Part of a small language model's weights: rotary positions, no biases in attention or MLP.
Each number is 128 + 32 x the weight over its row's rms, rounded and kept within 0 to 255. Layers, rows and columns count from 0. The size above them is the row's rms in percent of the matrix's.

# layer 10 MLP up, 896x256, rms 0.138, rows 141-193, columns 64-127
size [ 98  90  93  87  99 107 104 104 101 104 119  93  99 100  99  96  99 104 107 100  99  97 104 103  88 102 103  98  99  99  99 104  99 105 106  96 103 105 104  95  85 103  97 103 143 104  87 107  92  93 111 105 144]
[[194  51 152 101 157 111 158 109 115 156 149 111  56 127 167 123  88 181 145  81  90 123 167 109 156  90 123  82 132 124 139 128 152 140 111 186 164 158 119  94 113 129 156 157 146 112  94 111 152 177 155 110 160 141  86 199 118 150 120 129 176 196 172  83]
 [194 208 182 120  74 169  69 120  99 115 154 141  69 126 107 161 122 104  69  92 182 139  97 110 157  70 102 149 127 104 136 160 105 147 129 154 171 134 164 160 146 142 173  57 175 186 171 121 116 126 136 123 135 165 158 100 103 119  52 126 161  86 165  60]
 [129 120 120 124 139 176  96 133 167 101 105 122 127 134 104  77 139 139  98 101 125 138 185 155 100  95 116  89  79  98 146 107 133 163  84  74 145 117 157 139 124  86 163 135 147 156 129 151 147 160 151 138 160 110  76  75  81 138 230 157 159 115  93 116]
 [120 124 156 153 160 131 160 167 153  96 114  84 112 209 178 157 128  96 174 122 123  70 175  92 149 106 162 126 110 182 101 138 143 159 146 205 111 142 111 152 188 130  96 157  71 150 158 176 165 112 117  84 103 130 125 134 101 136 131 132 146 156 124 151]
 [111 150 184 136 153 151 148 111 138 155 121 113 155 161  84 129 132 145  49 110  92 159 128 107 128  85 138 129 114  57 123 151  81 135 164 110 125 168 148 159 126 108  86 111 163 125 127 105  95 126 108  93 158 150 151 209 110 153 149 161 202 172 165 169]
 [146 113 141 131 122  96 111 112 106 135 158 192 134  85 163  90 124 163 116 138  87 155 115 103 176 176 154  86 180 134 133  43  80 173  99  91  96 108  62 140 111  97 113 153 118 159  75 146 154 144 133 113  82  88 159  98 118 129 168 138 110 176 160 137]
 [104 112 150 126 150 170 136  55 144 126 120 160 123  85 189  72 123 184 125 126  45 126 174 167 129 124 124 152  99 158 183 177 156 135 124 170 149  85 145 135 149 133 135 132 144 104 137 109 131 173 111 119 136 126 102  71  97  95 140 135 133 144 131  77]
 [200 146 145 190 118 116 132  79 143 131  86 116 157  86  59 121 136 186 121 103  96 127 158  82 146 128 104 135 133 105 128 148 155 165  99 158 164 156  44  80 162 132 177  62 174  67 137  95 148  58 127 109 134 141 158 125 110 118 113 118 126  86  91  89]
 [143 179 138 117 161  81 120 131 174 114 174 167 112 161  91 187  88  88 178 138 154 125 144 114 142  96 159 122 102 158 153 114 116  71 191  99 142  95 104 116  93 153  36  90 122 181 167 167 142 146 105 191 135 146 139 133 103  83  98  98 121  64  81  52]
 [133 139  78 169 177 124 123 149 151 134 154 162  73 177 133 127 111 157 104 110 155 147  84  52 167  95 110  66 106 117 155  82 134 155 124 107  66 128 112 105  84 180  86  77 156 201  93 149 152 108 114  96 122  97  58 180  96 110 135 148 169 161 178  81]
 [110 159 161 134 164 131 166 144  99  98 150 205  71 117  78 108  78 103 155 178 179 166 106 106 121 146 137 143 115 118 113 145  66 150 189  88 152 116 139 115  93 167  95 118 137 143 121  80 145 115  92 143 157 214  55 102 156  97 140  88 131 134 159 157]
 [110 109 143 144 139 141 156 118 119 215 153 112 185 133 107  92 182 178 107 136 119 127  91 148 129 106 143 176  95 152 113 122 176  69 128 143 126  98 131 140 117 129 155 140 103 134 140 106 138  83 144 130 142 128 132 150  81 135  63 130  81 148 117  68]
 [125 142 126 144 121 141 101 149  61 164 133 101  92 136 165 111 162 158 132 150 134 190 150  85  95 148 124 125 174 138 160 133 178 121 145  98 127 122 109 161  82 154 169 136 136 116 142 115 150 123 138  94 136 115 117 164 152 117 129  38 150 129 153 200]
 [123 113 145 112 181 142 105 129 120 140 101 101 171 128 154 126  84 122 195  77 178 142 114  56 112 111 140 139 109 142 131 141  75 141 109 133 129  81 148 152 128 201  93 133 135 158 134 102 147 102 101 135 104 161  94  74 121  77 187 109  87 140 102 113]
 [111 112 142 151 113 133  87 147 139 104 113 109 120 115 156  98 144 198 118 152 135 214 155 124  79 116 158 133 156 133  66 160 118  58 187 190 127 128 117 132 107  60 168 119 115 130 141 145 151 137 129 142 133 116 105 111 117 111 173 135 121 115 122 152]
 [120  79 143 107 126 118 155 176 161 175 134  92 129 103 185 105 125 104 187 200 136 133 160 118 163  94 137 156 122 143 191 106 180 191 138  56  99 139 102 132  41 194 183  51 201 185 148 148 108  90 122  68 144 115 130 139 117 148  64 167 103 166 101 136]
 [141  89  74 119 180 109 126 173 119 138  73 213 119 131  90 146  81 181 157 158 108 147  82 126 172 149 180 108 118  92 129 131 142  82 132 137 136 149 119 149 126 142 168 153 106 161 146 104 141 102 185  97 128 147  87 147 126 117 133 134 148 154 144 131]
 [ 45 116  60 182  70 156 106 114 109 142  80  94 133 179  87 147 144 106 108 167 122 107 171 152  60 188 117 154 123 131 137 173 200 179  88 141 175 159  68 159 103 128 162 100  78 146 180 160 156 117 116  96 136 148 140 140 146 124  92 107 107 116  97 150]
 [136 168  88 144 167 119 156 111 178 148  71  94 153 137 108 131 171 111 117 209 142 121 177 157 136  57 100  96  88 122 125 103 190 103 170 122 131 144  68 113 109 156  57 111 125  82  80 166 176 113 125 148  62 110 130 101  64 108 101 133 134 176 118 141]
 [136  69 166 113 132 202 175  96 121 142 141 107 155 156 103 145 130 145 177 119  87 116 136 155 148  90 101 104 149 105 126  92 124 114 158 145 171  65 191 131 104 163 119 177 166  48 117 134 143 177 107 152 140  70 108 162 144  80 166 133 153 116 154 123]
 [140 203  96 147 109 133  78  77  95  48 203 136 136  89 165 113 162  83 134  95 136 122  92 146 153 143  96 159 131 102 134  83 126 139 108 111 110 124 129 149 105  64  99 148 119 128 193 138 127  98 102  95 144 142 121  98  83 122 120 150 124 123 136 114]
 [138 104 118 115 116 121 133 147 135 126 138  86 162 105 122 165 101  91 141 110 134 193  62 108 100 122 156 130 164  73 114 112 110 129 179 145 154 106 160 130 133 130  93 132 144 143 164 108 128 113 106 159 138 174 201  92 155 115 184 126  62  69  76 104]
 [148 115 131  84 116 126 117 162 162 160  91 170 114  75 131 152 146 142  99 123 112 127 103 124 146 128 120 172  90 155 119 135 125  87 123  42 117  98 104 109 134 183  70 111 158 111 111 163 131 148 126 140 113 148  68 142 127 137 104 132 175  90  79 182]
 [140 149 116 140 124 124  71  54 155  96 163 169 147 172 121 188 149  82 127  90 160 122 121 192  82 150  97 146 153 123 156 148 146 132 102 130  96 120  76 125 161 100 139 181  77 165 155 109 173  88 147 148  92 105 136 123 124 133 108 127 117 153 176 126]
 [107  96  77 108  92 160 130 137  88 163  57 136  82 166 144  91  87 168 135 165 135  36  94 117 162 101  79 138  87 168 141 148 125 109 141  68 116 101 106 150 115 145 170 137  86  56 136 121 116 168 133 123 135 181 146 142  86 163 127 112 158 113  73 150]
 [172 142 127 151 146 185 116 153  99 186 143 143 105 121 154 129  79 135 152 150 170 100 160  64  99 113 103 119 155 121 179 197 162 124 123  72 142 129 129 104 124 115  94 147 128 117 144 127  49 165 135  93  44 121  87 128 108 131 100 142 141 179 131 139]
 [ 88 175 166 145 102  92 111 175 157 193 113 145 142 116 118  99 148 122 127  93 136 126 131 189  72 134 154  95 131 129 114 141  97 151 149  56 118 181  99 143 147 101 114 114 154 180 131 118  94 190 140 159 110 155  72  97 130 144 153 131 144 213 120  32]
 [ 98 149 114  88 123 140 186 132 132 131  92  78 139 103  70  82 158 102 162 161 139 159 131 106 125 140 137  89 131  93 214 103 158 127 143 133 152 143  96 131 124 146 118  82 211 143 106 125 119  97 188 184 110 118  99 124 153 215 100 140 136 165 102  96]
 [103  91 119 165  77 153 156 150 167 127 149  96 146 133 105 111 124 161 128  70 159 127  89 158 121 223 113 161  97 137 114  99 117  80 155 142 105 129  76 127 112 136 129 177 125 154 141 111  92  63 136 170 110 128  50 160 217  80 167 127 177 132 111 151]
 [116 116 108 142 113 159 169 103 105 149  85 128  45 104 106 167 170 150 181 113 139 153 135 176 138 203  96 124 125 134  84 141 150 156 150 122 142  77 120  72 117 108 224 141 148 168 167 197 138 101 155 168  94 153 119 153 124 181 111 159 122 147 135  77]
 [175 175 141  94 140 148 122 128  92  98 129 155  91 133 102 142 107 112 187 158  88  77 103  64 177 177 140 111  84 127  88 118 145 172  73 130 161 132 164 122 147 157  95 133 118  79 124 132 177  54 152 159 134 120 149  56 105 136 143 150 128  84 121 137]
 [130 120 120 135  88 110 111  42 142  97 170 101 152 149 136  37 144 144 141 102 149 152 147 119 140 133 200  98 138 112 124 124 151 130 149  18 150 119 136 142 141 154 156 100 147  93 143 154 141 108 118 116 162 100 106 111  65 178 110 142 147 153 123 132]
 [131 124 181 148 153 158  76 117  69 184 133 188 167 192 177  98  76 116 114 141 163  88 151 145 131 124 138 180 253  99 110 135  66 158 105  91 102 142  85 156 148 168 133 137 113 125 114 110 112 106 104  67 118 151 152 158 164 121 144 156 149 159 109 110]
 [ 75 148 100 179 145  74 147 171 118 136 134  95 191 143 108  77 152 117 153 158 148 174  92  97 100 116 137 145  90 136  95 137 120 104  98  64 156 174 122 138 103  80 138 105  77 132  88 128 153 130 153 162 142 166  73 165 162 130 187 125 181 193 121 107]
 [109 116 184 170 136 133 185  85  73 167 110 133 132  63 135 104 144 111 111 107  41 134 162 162 125  93  98  94 157 134 152  71 156  96 178 137 117 141  97 114 151 107 109 133 115  84  75 147  80 104  91 157 151 101 121 112  91 145  95 153 186 174 140 114]
 [144 149 112 119  82 163 110 102 107 109  78  94 140 106 124 131 130 132  62  48  99 127 111 126 123 124 148 124 131 129 167 151  57 174 170 112  94 121 140 161 138 156 188 138 188 135 180 138 145 164 165 113 174 120 106  67 154 126 145 111  90  64 139 164]
 [141 118 115 104 104  97 121 111 162 172 113 167 174 121  85 213  98  97 158 125 118 160 130 134 103 141 140 181 177 119 119 120  59 180 156 106 152 159 149 145 146 190 167 117 116  54  93 111 162 105 150 198 163 140 190 134 128 159 101 121 127  72 144  99]
 [120  86  75 127 136 160  89 199 123  92 143 144 101 144 217 114  74 159 169  88 148  93 118 151 180  50 169  97 148 110 118 131 187 172 151 213 118  98 100 172 121 101 135 143 160 134 100 108 110  87 160  88  88 101 112 134 135 155  99 177 153 132 162 139]
 [130 102  60 124  94 140 114  48 130 102 147 150 126 150 132 162 144 130 105 144 129 173 122  52 162 131 127 155 114 146 121 154 135 163 128 180 122 130 110 145  83 116 105 111 110 116 129 101  95 184 103 139 162 146 146 130 100 200  68 153 158  57 146 134]
 [149 133 135 136 102  86 151 121 151 131 112 104 113 101 141 121 155 140 165 158 148 164 133 184 120 173 114 155 149 136 162 127 130 150 188 146 130 105 147  86 195 155 120 136  89 182  84 149 159 125 141 108 169 203 196 151  85 143 128  97  91 116 185 114]
 [ 52  15  94 101 150 199 104 149 140  81  91 124 176  96 163 144  56 106 101 104  98 125 122  78 142 172 147  66 111 129  92 144 135 122 174 119 108 164 110 113 168 221 171 138 137 171 147 133 135 148 144  85 118 170 131  87 154 131 182 174 175 153 126  34]
 [ 88 133 132 178 142 173 154 106 122  87 121 150  68 160 154 119 147  95 171 120 140 131  81 126 141 183 130 155  62 131  75 162 165 128  70 177 149  99 145 147 118 116 124 125 134 145 108 140 114 184  70 135 150 169  89 144  77 201 157 199 101  77 154 102]
 [149 181 182 166 114 150 112 137 131 100 112 127 164  43 102 103 172 151 131 146 132 128 183  84 109  93 142 143 119 134 125 132 196 147 156 127 168 167  67 145 146 153 111 139 126  98  99 107 136 116 112  95 139 170 110 129 198 178  80 166 105 130 113 178]
 [108 173 190  80  63 129 130 142  93 189  90  94 166 123 172 133 139 156  89  89 147 146 152 117  69  92 138 195 114 141 120 147  69 131 108 139 121 166 128  86 108 107 134 134 173 137 142 140 116 105 132 117 158 109 153 110  43  86 162 205 150 122 130 123]
 [133 125 180 141 184 113  79  88 104  65 135 140  60 152 133  96 117 114 152 159 129 130  83 135  85 118 135  82 104 142 105  76 158 171  62 131  94 107 139 129 132  76 122 103  92 142 140 117 166 115 122 178 128 120 103 103 143 155 101 167 104 127 116 123]
 [ 88 185 123 161 131 129  87 105 148  96 154  97 150  69 108  95 135 170 138  95 157  94 154 111 128  85 132 102 150 187 144 166 101 130 136 105 152 133 131  97 149  85 109  99 114 124 132 138 109  88 117 111 110 135 151 181 109 134 128 161 121 121 175 114]
 [ 74 132 130 158 154 141 152 130 120  62 156  71 146 112 139 153 116 129 104 153 166  93 134  92 109 167 126 217 104 156 121  98 144 138 159 145 144 100 122  89 137 170 162 165  78 148 207 133 100 151 126  81 166 149 171 119 141 160 183 138 138 159 150  86]
 [128  86 176 169 146 165 121 101  96 139  67 102 172 176 102 106  97 103  98 127 138 127 135  68 151 140 182 151 122 143 143  90 137 138 113  79 114  87 122 128 113 117 145 132 102  96 168 121 107  54 162 118 141  76  80  80 140 195 162 159  71  74 130 129]
 [107 130 167 176 179 135 182  85  67 109 227 137  95 132 145 170 203 176  52 159 146 101 113 129  96 156 117 161 167 156 167 159 143 131  86 131 152 134 131 108 129 191 113 136 123 118  91 139 128 123 122 154 108 105 161 105 140 138 124 132  88 108 138 199]
 [164 141 137  88  69  81 131 138 128 100  86  96  42 136  88 176 122 103 116 138 136 134 135 127 147  80 118 123 142 169 115  78 152 134 130 158 115 122 135 137 166 166  84 144 129 153 162 155 170 135 175 152 171 117 162 109  97 179 156 111 130 143 138 114]
 [129  83 163 100  99 145 167  50 138 139 111 137  77 128 167 163 176 154 100 162  80 179 113 152 191 169  85 174 189 119 110 157 169 133 124  68 193 129 184 133 153 164 118  68 144 177 125  33 118 140 123 142 127 107  89 132  80 111  96  98 124  46 102  66]
 [105 103 172 152 157 107 125  84 160 117 167 174 170 218 206  85 137 150 126 117 125 148  95  98 130 134 115  83  89 123  96  93 139 119 157  58  52  67  65 134 115 127  94 101 174 118 131 118 128 107 110 158  90 159 119 110  97 141 124 123 153 187 156 135]
 [122 157 104  99 106 158 127 153  95 165  96  95 158 156 120 160 134 134 161 153  85 151 138 157 141  98 139 138 175 119 132  82 173 126 153  82 123 108 103  74 169  81 161 107 126 113 185 152  98 137 196 148 146  64  97 180 111 185 121 145 140  93 136 170]]
# layer 10 MLP down (transposed), 896x256, rms 0.137, rows 141-192, columns 64-127
size [ 97  90  98  95  98 106  99 101 107 101  97  99  99 101 100  91 104 107 103  95  99 102 104 107  93 103  97  96 102  99 100 101  97 101 103 102 107  99 105  99  85 110  96 104 129  97  72  98 100  99 117 102]
[[125 103 121 127 157 110  97 125 141  92 148 179 110 143 154 108 135 152 124 204 139 149 125 127 172 122 202 109 111 214  96 172 123 121 171 103  69 113 138 115 157 185 112 134 122 107 131 167 156 184 100 142 144 120  92 128 146 100 199 116 131  80  98 128]
 [ 63 136 114 117 139 134 123 180 121 153 158 108 150 183 162 132 136 115 162 170 140 126 152 145 107 122  73  69 118 158 169 132 113 131 162 128 158 143 176 120 117 104 117  91  82 170 151  78 155 154 180 170 154 131  82  94 107 116  92 121  99 168 147 123]
 [112  89 140 153 107  44 143 165 120 117 182 121  91 127 117 176 183 158  98 122 115  66 143 170 119 166 128 118 128 128  34 155 208 152 116 150 160 134 175 120 129 189 116 103  89  67 105 162 182 117 111 119  98 231  96 139 147 150 147  90  89 124 137 129]
 [135  78 130 151 113 109 114  73  78 123  82 160 107 177 151  90  85 137 100 114  99 138 134 170 127 116 182  33  75  67  93 142 143 111 180 143 109  92 131 148 101 148 185  55 151 139 131 117 148  73 157  98  89 161 102 138  59  84 115 137  95 201  95 101]
 [147 204  88 123 103 173  82 122 121  88 129 160 128 117 135 117  87 128  88 138 123  97 143 132  99 119 126 153 133 160 114 146 137 103  78 159 138 168 102 154 152 126 112 102 131 149 118 122 147 127 182 145 142 152 210 148 101 150 108 103 146 101 110  81]
 [132 142 108 134 117 149 101 160 171 102 117 122 193 114 101 115 180 114 123 100 213 114 108 148 126 128 199 127 130 127 106 138 133 179 143  97 147 152 167 101 101 164 191 141 115 139 119 143  77 157  86  98 142 216 187 100  72 100 127 163 111 128  74 134]
 [107 158 181  91 120  73 110 151 114 106  92 143 122  74 144 163 151 162 142 178 111  78  78 162 165 138 133 139 129 115 157  88 147  94  89 137  77  98 128 169  90 126  53 109  99 131 132  77 109 147  98  57 131  98 108 125 135 139 146  90 146 126 166 203]
 [141 134 165 108 100 100 118  98  94 118  86 180 138 114 122  93 112  94 156 131 101 116 169 134 117 154 122 124 146  98 128 151 108 117 134 148 148 132 144 150 105 132 169 121 179  75 170 147  86 118 138 161 116 145 153 172  73 188  86 172 150 163 144  73]
 [150 147 114  65 140 152 128  95 133 178 111 130  75 118 146 117 145 145 102 114 101 182  68 131 164 189 114 142  95 136 152 145 148 181  73 148 130 129 162 129 149  95 161 149 120 179 137 112 144 187 145 124 154 114 114 116 168 110 189 130 100 156 125 155]
 [ 94  94  72 147 110  95 144 149  79 174 156 141 180 134 121 117  91  93 129  93  79 146 155  89 107 133  77 116 118 102 171 119 153 100 132 110 178  92 164 151  64  68 131 110 145 145  83 170 140 120 132  87 116 225 127 162 136 101 115 191 131 132 150 116]
 [150  94 128  50 110 179 134 104 105 189  55 148 170 123 193 135 151  91 105 138  95 144 144 149 164 141 175 127 163 152  60 149 141 134 160 120  96 161  81 119 103 113 121 201 117 128 166  95  55 115  83  63 109 111 125 108 170 108 124 115 135 147 135 166]
 [146 114 158 126 147 117 151 150 152  96 161  88 142 136 210 151 138 135 177  83 163 183  96 135 193 123 146  96  97 144 109 168  97 176 188 100 139 173  89  88 113 106 103 164 167 162  94 125  89 157  98 131 143 153  93 120 135 117 125 133 209 130 106 154]
 [ 78 106 134 147  90 129 121 134 111 181 141 182 167 137  53 187 120 118 122 130 118 173 102 114 178 148 133 161  98  73 139  85 155 158  50 119 198  88 172 152 167 149 112 139  82 116 158 101 154 139 161 153 132 173 123 130 167 144 132 162  86  96 168 194]
 [158 198 164 177 122 121 146 116 133 173 130 139 129  80 145 138  95 107 146 163  90 119 159 144 173 152 156 134 127  86 118 152 125 125 160  95 124 135 105  92 154 149 136  55 163 140 131 123 120 161 110  63 130 193 156  85 121  79  76  62 102 126 148 120]
 [154 133 135 113  92 116 135 171 105 147  58  99 114 125 129 141 129 129  97 134 167 171  51 100 143 155 168  67 159 117 122  74 121  95 120 137 107 212  76 128 154 107 145 165 123 100  87  86 104 192  83 158  95  54 178 145 141 149 147 104 117 175 129  81]
 [138  90 140  92 105 132  73  69 137  67  79 156  99 102  98 150  90 140  61 123 116 153 168 169 136 165 136 150 150  84 112  80 118 126 148 155 173 137 130 149 116 159  94 183 163 152 169 147 146 116 145 159 122 110  67 156 180 119 101  94  99 117 167 146]
 [134 127  63 173 114 125  45 124 160 111 131  82  81 118 133 124  99 121  83 143 124 110 132 176 126 148 116 174  94 159 123 168  55 101 123 143 203  73 191  84 108 128 146 136 119 138 142 168 140 135  94 130 123 114  49 129 162  90 175 143 142 119  61 130]
 [ 85 139 186 142 169  98 126 134 101 148 133 137 110 142 194 132  22  86 127 210 128  94 145  53 118 101 126 134  80 129 125  97  83 140 109 165 151  97 102 135  65 124  99 120  94  77 107  93 140 148 121 174 144  89 116 144  99 155 147 122 138 145  81 120]
 [179 170  89 136 131 153 138 133 229  93 178  94 107 165 116 103 173  89 137 151  91  97 125  93 157 165  92 144 151 137 185 104 180  92 151 159  79 121  94  87 109  81  94 148 154 150 166  67 142 133 138 184  77 133 143 127  90 155 172 158 130 143 139 117]
 [146 138 166 116 171 116 123 125  89 110 121 136 152 128 107 138 114 162  71 107 146 128 141  93 105 114 145 118 120  83 207 140 137  67 181 170 114 116  74 151  48 129 147 117  75 148 121 160 125  89 187  78 117 106 132  85 119 143  78 111 115  92 143 170]
 [ 88  98 130  83 102 143  84 138 143 132 127 123 132  92  94 132 110 126 110 130 155 145  88 148 155 102 120 124 136 103 125 147 138 132 130  91 111 108  87 116  78 100  86 103 145 151 141 100 184  72  99 129 150 176  90 132 150 121 109 164 112 142 122 135]
 [ 95 168 125  92 111 153 141 156 122  58 157 152  89 128 134 112 100  91 105  96  80  80 141 102 100 176 162 144 226 123 100 133 166 129 154 179 137 120  99 141 147 169 147 150 127 166 139  73  99 113 169 193 138 108 115 167 148 105 104 111 110  96 136 123]
 [147 108 140 175  97  92 182 137 137  74  99  91  75 128 109 151 105 118 166 124 132 131  79  76 157 116  94 144  96 103  89 130 110 127 111 125 124  84 100 174 166 142  86  86 113 101 117 193 137  53 106 130  73 132 149 122 101 166 164 142 109  80  88 146]
 [121 119 109 132 166 122 149 204 151 142  67 107 138 111  88  98 138 154 135 139 178  97 165 142 112 157 144 175 113 135  63  83 140 182 103 166 162 142 106 174 187 123 188 139 147  64 138 162 110 141  86  83  95 151 126 113 130 124 179 132 121 175 106 114]
 [110 152 126 169 164  94 119 161 150 139 119 109 127 158 124 127 176 177  85 101 142 100 155 193 157 148 145 143 160  76 136 112 145  95 127  94 165 124 207  95 116 141 119 114 162 127  77 173 157 120 127 140  78  82 138 129 132 139 126 140 161  87 162 140]
 [112  62 120 149 173  96  85 140 110 116 119 151 110 103 168 140 122  80  90 190  99 149 101 113 119  76 137 133 129 140 123 149 160 126 158 166 105  67 105 123 112 198 148 138 142 121 132 102 170  94 139 108 119  97 133  80 128 149 149 107 156 111 117 185]
 [102 148 149 124 164 117 164 197 114  90 120 109 152 174 144 112 157  82  95 109 105 153  68 155 121 167 121 141 133 146 133 120 138 103 167 133 112  59 126 165 122  70 181 172 111 112 157  92  95 140 129 108 112 103 126  90 109 123 158 102  73 161 150 105]
 [ 89 177 162 187 130 111 162 155 103 176  85 153 105 157 104 166 166 100 113 171  82 117  93 210 146 183 103 122 158 158 125 128 130 140 151 119 149  67  88 175 123 172 125 134  90 136 134 138 132 132 103 107 123  87 136 144 102  97 121  70 123 124 140 178]
 [152 107 155 151 107 142 171 118 142  94 170 118 116 130 153 181 151 135 180  72 156 105  97 108  71 169 113 110 129 131 195 162 101  64 214  61 146 161 166 126 143 130 107  77 135  86 158 144 138 135 176 136 141 160 140 107 160 140 107 151 151 102 127  89]
 [ 82  82 130 149 187 113 158 145 196 132 107 124 130 119  74 134 191 129 148  97  86 110 159 143 143 163  89 109  96 100  80 160  78  98 111 128 111 144 123  69 149  97 154 129 121 139 101 128  72 134 122 129 102 108 162 147 179  99 103 190 108 165 142 113]
 [111 103  87 111 128 141  66 179 106 147 149 145 101 127 128 110 143 112 114 171 145  89 129 109 162 142 174 123 163 108 102 121 133  99 153 157 109 163 171 163 138 118 157 108 159  83 132 131 125 153 139  87  98 103 123 177 112 163 124 157 112  86 102 180]
 [122 115  90 142 158 177 122 102  86 126 164 153 178  91 154 111 129  74  96 121 133 138 202 217 126  90  94 118 145 193 131 157 126 154 110 114 151 179 181 164  45 148 130 156 170 101 111 152 112  79 133 109 122 178 192 118 139  60 151  79 109 111 106 127]
 [159  62 112 124 141  70  83 156 160 126 144 101 167  91  90 112 114 127 123 123 124 130  60 120 119  89  83 157  51 133  90 157 178 147 156 131 125 123 149 165 115 155  92 120 116 140 185 174  95 138 129 158 229 147 117 115 108 124  89 139 110 124 197 148]
 [ 84  57 117 108 170 135 105 135 157 125 197 128 135 161  91 157 124 110 170 130 139 167 142 120 100 161 133 142 156 148 186 132 119 143 172 190 169 131 148 158  99  89  96  80 121 130 139 131  98 148  78 152  74 128  94 115  76  79 160 106  89 140 165 107]
 [101 112 157 167 140 114 184 101  86 117 123 131 171 148 126 212  96 133 118 137 188 132  87 146 102 136  93 171 133 104 170 227 137 154 108 116 115 163 149 159 162 108 123 122 111 116 190 145 122 107 112  86  98 128 156 103 165 102 142 164  86 109 163  99]
 [164  94  93  79  88 130 123 148 158 178 116 125 126 138  99 116  76 116 126 121 122 113 165  86 129 125 135 121 108 174 147 106 136 148 169 177 172 142 127 107  97 103 107 138 166 175  70 128 144 144 137 180 111  97 154 190 165  82 161 159 213 137 113 149]
 [ 79  61 147  88 147  29 188 125 102 188 150 104 128  93  91 142 140 117 124 113 119 182 103 152 117 203  63 139 155 161  98 115 122  84 134 109 119 135 129 129 140 164 160 132  79 103 114 149 138  75 136 227 100 140 148 195 130 128 161  80 123 129 154 119]
 [136 102 114 149 115 136 162 146 191  96 129 169 119  88 192 132 109 135  72  88 117  62 107 103 140 157 153 179 113 148 143 152 109 141 112 109 110 131 139  90 101  92 140 147 148 100 141 161 109  95 183 128 131 168 143 136 153 123 126 180 132  87 174 127]
 [143 106 112  46 135  71 124 124 112  91 122 119 192 147 166 135 155  58 180 122  60 153 165 153 140 134 128 146 120 181 143 166 140 143  95 119  94 154 136 172 149 160 121 128 125  78 114 219 134  90 127 173 137 129 161 135 102 104 133 124 105 112 139 131]
 [192 199 110 153 113  81 146 139 140 139 126 157 165 152 102  93 166 174 109  69 131 137  86 128 145 198 123 176  85  93 131 118  51 131  65 131  69 172 144 159 138 107 161 116 164 183 118  91 108 138 156 128 116  60 123 120 119  95 157 118 142 107 148 146]
 [145 119 154  88 126  76 129 134 198 205 170 129 117  94 119 113 130 157 124 116 109  79 146 131 116 188  77  92  99 149 142 156 136 153  95 188 147 139 137 119 143 130  67  89 157  69  84 131 179 129  80 144 162  97 162 128 124 110 121 142  83 143 140 134]
 [ 98 134 147  48 153 106  99 132 173 185 132 107  79  89  88 115 111 129 118 135 146 161  85 162 128 147  91 164 116 101 108  66 134 142 157  80 137 107 141  60 181 135 129 166 104 101 107 100 138 127 154 103  81 115 147 108 146 171 134 182 127  83 115  16]
 [139 139 191 114  95 131  90 122  93 149 183 186  87 139  91 138 123 118  77 129 197  93 134  80 116 152 103 135 116 125 188  97 101 126 104 102 113 116 159 173 104  88 161  96  93 165 146 103 155 192  63 196 112 135  77 120 121 151 157  89  69 162 156 102]
 [ 64 131  91 139 128 121  95 117 116 100 131 117 136 112 131 178 165  83  88 111 173 186 115 120 147 123 114 122 151 112  93 124 139 110 172 162  85 109  94 143 104 127 116 125 116 109 136  53  78 211 126 158 168  64 183 166 120 127  96 132  89 101 141 187]
 [156 116 100 153 162 152 141  83 165 146 136 149 187 110 144 122 199 154  89 123 137 133 113 167 129 119 130  84 163 134 150 110 132 126 111 157 149 136 122 128 156 187  92  99 145  69 104 145 103 111 117 108 147 129  58 128 155 158 134 109 126  75 201 182]
 [ 98 122 117 121 124 103  67  83  67 180 123 148 114 129 129 130 201  98 100 112  83 147 142 123 175 123 126 128 123 109 158 115 142 110  82 168 117  95 148 125 116  95  86 117 193 163 105 163 113 106 159 117 126 180  92 102 161 152 177 135 166 130 163 165]
 [ 96 136 157 132 128  75 155  95 135 134 255 134 122 146 157  83 116 151 151 131 158 149 135 119 124  89 123  93  70 128 137 130  61  86 126 143 148 117  78 145  53 177  51 145 175 138 136 112 134 127 120 139 138 154  85  94  86 145  80 125 144  92  99  74]
 [123 186 114 155  80  98 163 140 173 153 111 146 133 138 147 102  18 115 108 122  83 111 135 120 148 109 105 129 169 113  72 112  91 105 171 150 121 100 173 125 144 161 137  69 137 161 171 129 154 132 113 109 129 127 121 135  99 110 189  86 108 157 136 126]
 [145 153  78 104  68 157 109 215 134 144  86 186 153 143 114 123  93  84 165  71  87  92 135 151 150 142 163 116 127  56 104 117 134 135 175  87 126 145 132 157 109  84 148 182 149 201 130  86 149 152 156  72 125  99 126 142  74 106 110 156 169  86 114 100]
 [ 88 152 113  54 113 106 157 120  95 155  73 153 138 160 132 139 124 127 151 165 127 139 134 137 133 152 154 189  78 178 147 142 138 114 150 113  99  88 180  69 105 102 204 149 110  97 131 101  99  93  94 128 138  96 223 107  78 123 144 140 196 177 173 178]
 [ 91 179 156 152 143 178  95 136 179  83 105 106 104 137 142 145 131 167 164 137 153 161 117 122 156 111  73 148  93 155 148 151 161 100 122 126 114  61 133 124 148 194  90 135  93  86 139 146 171 135  97  66 152 161 166  80  60 133 141 148  84  85 115  95]
 [167  96 104  63  78 111 115  89  93 158  88 150 145 162 165 118  86 120  98  75  85  95 112 102 101 135 144 196 135 115  97 146 121 148 113 126  94 111 109 113 109  54 123 100 104  87 176 130 134 103 126 170 131 150 168 124  84 107 160 127 161 153 153  89]]